From a checkpoint of a small transformer trained on Wikipedia: normalized queries and keys.
Each number is 128 + 32 x the weight over its row's rms, rounded and kept within 0 to 255. Layers, rows and columns count from 0. Numbers have three digits each. The size before them is the row's rms in percent of the matrix's.

# layer 2 attention query, 640x640, rms 0.0771, rows 343-383, columns 160-239
094:119085123125146125137069134069171122132099108164045122132114105168052131117117145102102085200091127100152098129123131118059169062086123127168105110117107097102116128161125087119128119122165140123161159132083117079196146144098128108094076155
101:065087179150098163114124144130118126113171085139200110131119149095109139145120108131121131174113131164142149121134089137112144132133146092117095128081127158181096165125171129127130096124154113125176173117114183123105108122093125133130131167
101:165160100070140131153065116153135187089164211143030113105126172115094147134131143151130115154142103174112135113082155139119076113133093099119143088126144063163155115092100106066163151078100140173063136107136067175095093130124188104036109145
095:111116114163121134091047161108096062121123182087197108149083158096132124132132082137032155155128101127103169111079106128047115155098154188146107096120104043185137127188199116148119128153130088164173113157079161112128106141137152191145144141
097:109149154073111143187138150137123143067109132149126130114154145186204146098117094118139127086140177095099066151172187106101113117129110112142095105151090102112078118134111074102096090131148166183108198131145121106156119116145152166107091180
084:122081118137107144150110091120095097130123051141059179150122153157131198096141152150146164157127121099157089155136130059151155152106189099075107111127150067052188098136112057073102090149143139145088146174140143131069156136208141144152152123
098:114125115077114093140105089165129099076095140179139141145142196171083138142103163089122153086109164080130133172136147125130098173132123071140140124103111146093077103130098114103209134172119120135110180155129078123092129128111074125123152093
100:176142120151122134196187097127151064164154188096151144134113161093122119100120129060146157150129128155134131051181137139111097149161148121148088101134145141186180138153104130145098083114088103176168147152152082121127124103099124096152122135
100:070079135112173094150103118151150090167092116129133154162163132161141061131091068100149141091106139181161123130123109193191125136109135216147111126164159102125118070093094111106101217154130112129080125151115090111138138114158122126174118150
094:122131106192095182130181104132127127123053096172167133134137114123158064154151129171106146072167163102142145110140097123173211160169163182128127161184152174110121153096157118120106089177119188108077121164102128105067145116084087157139089192
104:107161155150125132129163167084086129120132174144164147143111145093122133118148112111127202179118165141069126124114111139150095195089135129139040102112135092170102163172182131142176173084118106097183112050159124137114064148106154117045094079
095:098143161172117066165086122148108114134113167152110085155160092081147075106108062113109082127150119103101117194101014100153111108108139094175108113130094129149104137065122120180131115084133084159150118124172191146131109125126143159111094087
098:114138125109135107139099093190102044122121191133104209157135148148123095118096181115143128138172155119128179142110170149039044143167190109133144124127133125123153116086093146144162180162165149124102136093130076136135095125165106165129137176
090:141056106124125159173089115070092118102131068180145129132157149126129174118163129149113107107158165097107108139089110150082143098179166156122112200173109136152134125149172116172114149154089136158180096152121122088102214139133085112137172125
104:089115136145111141096092152143076109108075139101110104122115087105118201130082193122137134111073101157181114156117171129146115077107108149139183116133147085074076154153095075130115105101141134122097061140163144112141130113169124182123197116
097:095167093171115091118143099134175118142084107179167120153171105084068127136086187165142092068141185095148155126146144097124178119073092168152170129133099146104090160113135109156141187124128085090118076126100101093053132138061142172138164096
102:100097139088144153122120139147123097137111103128151091120082095109064084133108088192048109179109098113147095115187061124135068083120181128103146110123123171103088133072136090165106147200159134130099121141118129120085169107123110087174122141
102:150112126118117182178095167169126064132154105147156190089158164145196168146139086146158132145145153157145171147187159140142154133111117134139123128111169136123136108198122136183123136101125109133124150091130099143126075136114197135131090094
091:078146138180087101058127171120102143125133089165165158089130104145079136100140147101185152149143117084121076122164103094095131130130200113159117114119114091142117165156147098162044095132156139104063133212083159090069122124121099114178123095
094:153115140092146116153144170162031176087114095074177076064142132164095076082126077169158069111107090068170148108113108142076108150141105118134107086118113116101149123123116117138141149087118116132149105166130108144155170139145123116106090161
095:114136137101152133104146143137088160174113179113098133127184125126153114132059194120130128190095127160161123108138172097028106083138057147121157100103153185086106087102135133117174138160209075119126109172071090141147173146088130097108120127
106:137113110122148081125154149169121122121154130152150110118163151185091119070029123128164144138097139048117084087082158111145088131091088140152139147098087143094055084103101114114143151090103138168077112123154105160103130057110102140132110090
103:159177114153158101131114169166111097125095109108121157181142078114155135172082118164085091060150124041058084182132122116115192103115104130180173193181109151165104099105135139089153102144146101147138153101183130099120165090105192118147141053
095:114202090110072081092156101130159154119178126132094161139097061165105156109159176103105111126093197087162124116144117132127140113158133120136040165120145147116130165120180125118115102099083123147113130080150132106180109114135163134136139172
098:101129176149113139114119145091146155128157071090142126200167147130095091084161036124147126148146152177057110152088166125113093117155156208162130173135127128133131130154115140159142090114108166124190154170175136167141163095132152157162114091
105:133121111127124109146113157161116096094155154078146145088106156154101118111128146144115174111144148083108132139132145154195133110150184163113131163080178122076131124166178164080159101121145050135083121139101108091170132092100098142127161144
092:135103198144167133120120118170114124120153152123153183086092118154171198141155118058196093123170124069096125138090084143126093091122115169138142146087137114127155120105091119116064088141180154191128077129118096112094172159146115141156134095
098:138099139141181160150138133154137189139146158136101129124144140079178112088179162140140108143138162155141142109105082184112064116115081102093167156114149116116142157157126168139108186070190174073122139122142127109118070122086103106131168147
094:137099109187144135148127127089144018116192132114101137099178076114079126211113107059148114112125121143129156105137124145128115124115122096145127148127159043140156169173122090164123132102136094094190105070183093137161143152169160105115138123
090:088082165097126135142113106119158199116128189141166158070121116087177111104171130152100096106108199125184096131166171112150153099162105164118136160167127161125099140113133121178057176130070167126075093076073155133230092136103136166058097070
097:128117173158113109087112105154088150141090136103107072142110108179129099116202100137182113114181141131164138087155068133090161084146113118095160131157121092067088082101174069103107087142145155213181111159139184112135205091175105120121155114
097:165175107120121134085110086143126078143090137145184100115129214134145141150118108102101116160118103108124095071110158111138147174147128104151158174130084089091063083118169112137187213099141166119119132162117130199161147100078110077133114140
095:135124150115113116123126108164185120115131112130071084162135165097117111099157117164103084099125155140126148070073114088086152116132173131137117141158082126121112107162096113166167122106171145083046111117109131068191127126115132157134120148
098:081124117158081139126102135109092144144129136130132109125136121065124175106149094116094106098094148126095099070097100153181124153126116120130146145099081083133153067138153139146090088173115126132110112154068114154102090132137138115119135131
103:145052142137087153120090155143118112141109102150084102169138115098058119133114154187079124110121153104169136149123066103059175126125149151127137144125139111183155080095124153152093137155122145169072130167140066151105165137135095175122126133
103:109105163170144167088133098118138159168114057161116147103141088132191137142213121148154136128106145167107202070166143095109074124106050165071134169125187137168116128197066180118096162109138138084152180178096129172093085150126096095116087089
098:110106106122088130089092081160175084077129154083129180081155121114168103134110181196090148116185130141180132121089110078157160068153123142130137035091140148107061107137152161134166140125058166125114152098115087176128086134168157148103111136
104:107133116153112169089102166131165143083117149145138085118169102172225132120120109106093121142081072126080118097142115082168133116161094084078154134154153047134105126170128124143139123098143067148062094139083067142063108122144120127091072180
094:129116172164129124125153147087176023122160136125205139124130107162118167097125106110138149102109147175126116174093133118134192145105105134120090134137189101137047170093103099153089107129139103173158170105112066077124140150176116119190078126
103:114110175138109104136145146101133140193054177148117134161103104145107117107057187151153150129127113175117148078171101148118132112090099147159108123167095129163077149128120127134087175109114105147134162193122121133177143129138131108112104110
097:137163101127160104092161098186169129140135159077074151150149129100145087172152198129185161163156107123094132186127092056103084104127139107114046137101111147126214096104099097086150096133108196127130101062113163079140144111194110131116176119
# layer 2 attention key, 640x640, rms 0.0767, rows 343-382, columns 160-239
093:102082108162137102174155104154166156152097146090169140126144074163124132149132129191086130077118187130127127130143046130101184104172109185192181140151128191135150157180116171148055124150059160170165157087143115108101145158171198198183079191
088:108100105143119100094120197120061159089145084166089161132140084128082124132189133115172108133127100174084184144101114041097167092121124148115128164145202135090166161205152084109122120151136128136102124080075141058177100131116103177153117096
106:104123147137113140107123141157079191088125143120113095140145086207109107096197134107108109103142109108111129114117128097183128154115109084189165108133061193143140151112089110085098119090128157162140131115157134151127148168141140138184132061
102:133088063142117125140141136109130154133138165127105148137132116176141209120143121186111122136115094116115129159168135087123083131110112105190160159136067128127153134158177094119114197149095120118158113132118124094134112123124122145075102127
096:090108128142118091162111132110143074140158198095137168106124106118138120163145169045113104133115163115131154065183166126181096100141119112076122126141147115128141141077106135168118115121110094146137125088127128136114120162128136159118135114
088:122125137116138100079155074122164111101113056063128135130150131121164117147110111159161107125126115139152100126112172099163166105119116148127202101112102072074149166084124205099179116131121124081118108153171159136080173067116160210147105080
090:126137098130086173088124169127117136072118201104174092124111120135246202098137129129122091106103095156105079175096089089160131193136076103151119115139116110131163080190152131098143109170144087087151127160145072109189126166144144152067157106
096:174126093089131129058153135156130139170142162119156153107172150178124133195137102198132076122094080104130156136100135145148161096188097160162091130118084142108135110146152085114122175154047116150146161102149119177130092116155113126114145179
100:138130077086092138151086097121132147233151111151157203134155117089131114119115113078135123121136160155128106096130139154120173143090097133171086147125138137159067115133091183145080106121097112115135122118093109150099107124097130092162158187
096:124147170184154134085152131173117123169145184104134205151105122173090219117036179127179124146138185091128156115090140146118181097130120158099090122148070086093145117173143080159157105116126161115124141083159183126115196126115098108136090144
096:089083161159144078168181140127084129160148100117135186144122123093089086107089107155207161114125100117100116134070114147107096096151140122158109098086114135110132044158154102132178107101114127140123168143157150179114105194141114135166128104
089:117131076188138123157159173105118103094124095152151163135158131186081143214164153133075092132132134140097149160120143106088092102151161130219140134103122161141065112041128035112148121139084124115169131168144170097131140147189123089089096101
100:167122085148120142125126159113136137121117086162066078079159123185153140091166173151150132063144108167127090063138167149150152132141135125149122124119108105112142064107080135127149149100118153137109119068144089110106162127149121084094133113
094:151129054175143083124112120094078090152120122138139128129108138147083146122126126147153116118158173098150128088210142164171111090066125162096173140132157111120157133102135117130119134170146172158199099103124164119134133138091132096151136166
101:101152098077167182123094116073135123093124139108121104140088123155163146189064150121147099071094116156173088167126110128117201069174043069098063138132210143118166108204096232132129082104116132152120146120091137144102175156164077147165107130
100:102097142158103141090132084148130133032119122112116128175133104152102110117132135096159134145131119105144112069132107090149072092116183092111139140127133129110126180159123118155101153141089190119114113111140136081165119122131142070191119139
097:109138214096106148120089148131153097138155090111152070187084107208110088133094068134159162087146149088155125158119065153129127109117096171113109146140048138121162108128085156152007161105135057161107088089079145147237130122114138147086125104
089:065127135168131127151128134115107115127149180104140179088171177106054123148145072112121118157132165130164121081145105102146128148165153059145086135125190108113167146084145125105171172117070097096136101136165144165120134111107142132104086147
091:143194073126165099121150079093141144130122215165158090188105119121094114133115127125176099119135129107149150187169132062108185182138176188151134117125129112107140135128041136168139124122129134109125169177112183113096093182097141152156140143
090:144150162093115127140187168141149119171152136135186229141137079119102104064103070150117154147124157120165129093103137150132158121128113115165098111146134180083110125123094123116175141094142075172123127145114141125134085113125120135119109138
093:101131073128121104103098126143117118059126125104127117147136121098087155168164140029113130130128118131100148159089147135094091088079102091178068131135114141168116175092219134155086149048135117092217110110116125125065135169108170149099094138
104:081112102074085143094123095150145124148101097176147103109122147090024122135163084161121150117113164155152103091151178097111186090129106146149046166128139116115104012166101139167118128086111135103077101122123099135120152142138130102126102114
097:082125088190135095115082113107070113133101167108140113173124151123138150088154070125116095061146087114111113131169139113122101015101072173045081123129118105110094125160137127137053159169117145192127155176127124136158161126174090073160185113
094:175096071113117156085154106151114097153095128153134178122136117090136186120186163141137144107153146126104130133201174135076142139199103125104085122134154124175220135155125102141146170090085119157153110078101177200131103134119102164102085170
099:100120104069077097108098102147159122201139109179170126113127168042139066174118140147125099137134163141190133116056156137112180191135123165101132135104140138092061112153140178178176096115119129166110145125049121135131119120120145136162105172
100:166115132070122136135109163103156126123141106075155130086153124081152112214131157106083143119118210127083102187158135109159108152146116172187177146135181190118180080144120115113089124137117092159121141112152095139123126122139061110097158177
106:186204150087157082115078102202124144121132086097157139118134122162121125124079089149152087115138111094091113161080033114143138114167142110090192129131084095071100082086067109020047126095117180094096129135153142109136214097104133079156128101
096:141204180164102134210157146104106129124130133114138132157160115081082131156092193132160147160114166106114155124134059189163110117178137100139149097119053111116038190136111106147233133094204166128134117056134141133113183118113100128102139139
092:147191108122102161145146175083139113068139136072131100130120085143137126143144122055128076117099115139122107105114136138080143207124176067167186110106099096149145172113091114140096200172143100154140088080085042145147093123131144177090101154
107:136085147139104144107126124145131109156126214142156165069117131120087143085100115170142162126170187123093136026144152130125108113135188178098125068130129090160110092103077133156151101076196050115053146161148089155098106116148131117133105097
093:129131069132157123138137075151090107178111113162223063144141112067016201129102124067112138097131130119222135152149152149133180069146099161131044133118110150124213152140107027073120133149120062136088112179151150135167138141132014159160130158
091:118158142146158134092140105130104139159133099086152144117169159142094114159136146139143091153101191161132133162154145129155062197135138128146125155133134187077148144159156120107185130118115103131125159125156101144141135180061116142150137154
098:107165197189085122152129136159107147078116105111137163129107141144110156115132136220143173123097117086182128093152142142131077076166114121147109138102094093102096089173134057168071161172142170098104145192156161156097129198146086162170120099
094:168139151184102140175145129089141094131145131147102101147090137137105118171104112176044152136098150135131110144086156132057095138152074118159103141134130099132124165168133153165118110195131145102055175122130095154088125109148126144085120091
098:129191122132145098142127108145142132131116145175132090136124161127071109100065187158087129156069131151137124119170112128117106135111053185125163103117139137151127212155069160169131137061098165134106143117088189107157112135147145116120157132
096:109187099177144163131094149136097128142116130176100112100116105133186107130179227145116113172096095125137142188152156112061109098117125123132133158123157161113074137129155128122188076082131109092099126086176095149129074097109169190088125133
098:114088076200141137180083145091126126130161114151065232107162117139020138105185142071154104137126152141086120067125147159088132136133129169131155151128160131122165143102182196165133071150046156116190123104165065098082146129129094137154075136
110:146153116131111112170122095068156129109108156180124114114110115123161092120112096125117132130150149153117148077160137149148163158138193150082065131118164112119133168163104153113122161110114132123104127099125091125163116121128113149084111161
093:148117128081135146105144138131121106098145211129187128048161160127123165182149198153148120122097150128121138121122141092084118165120118126158169086138185153100153197149230147111130122157092093126134116122127040137186115119085059167090141136
103:115157133168117114126144088205152122156140153105147162092075105121119107180169154062078148125125084126139151130135183133159108117116130150173168109137128062190096095113074176117168187052200076136101179148122089135143128161170171137077119122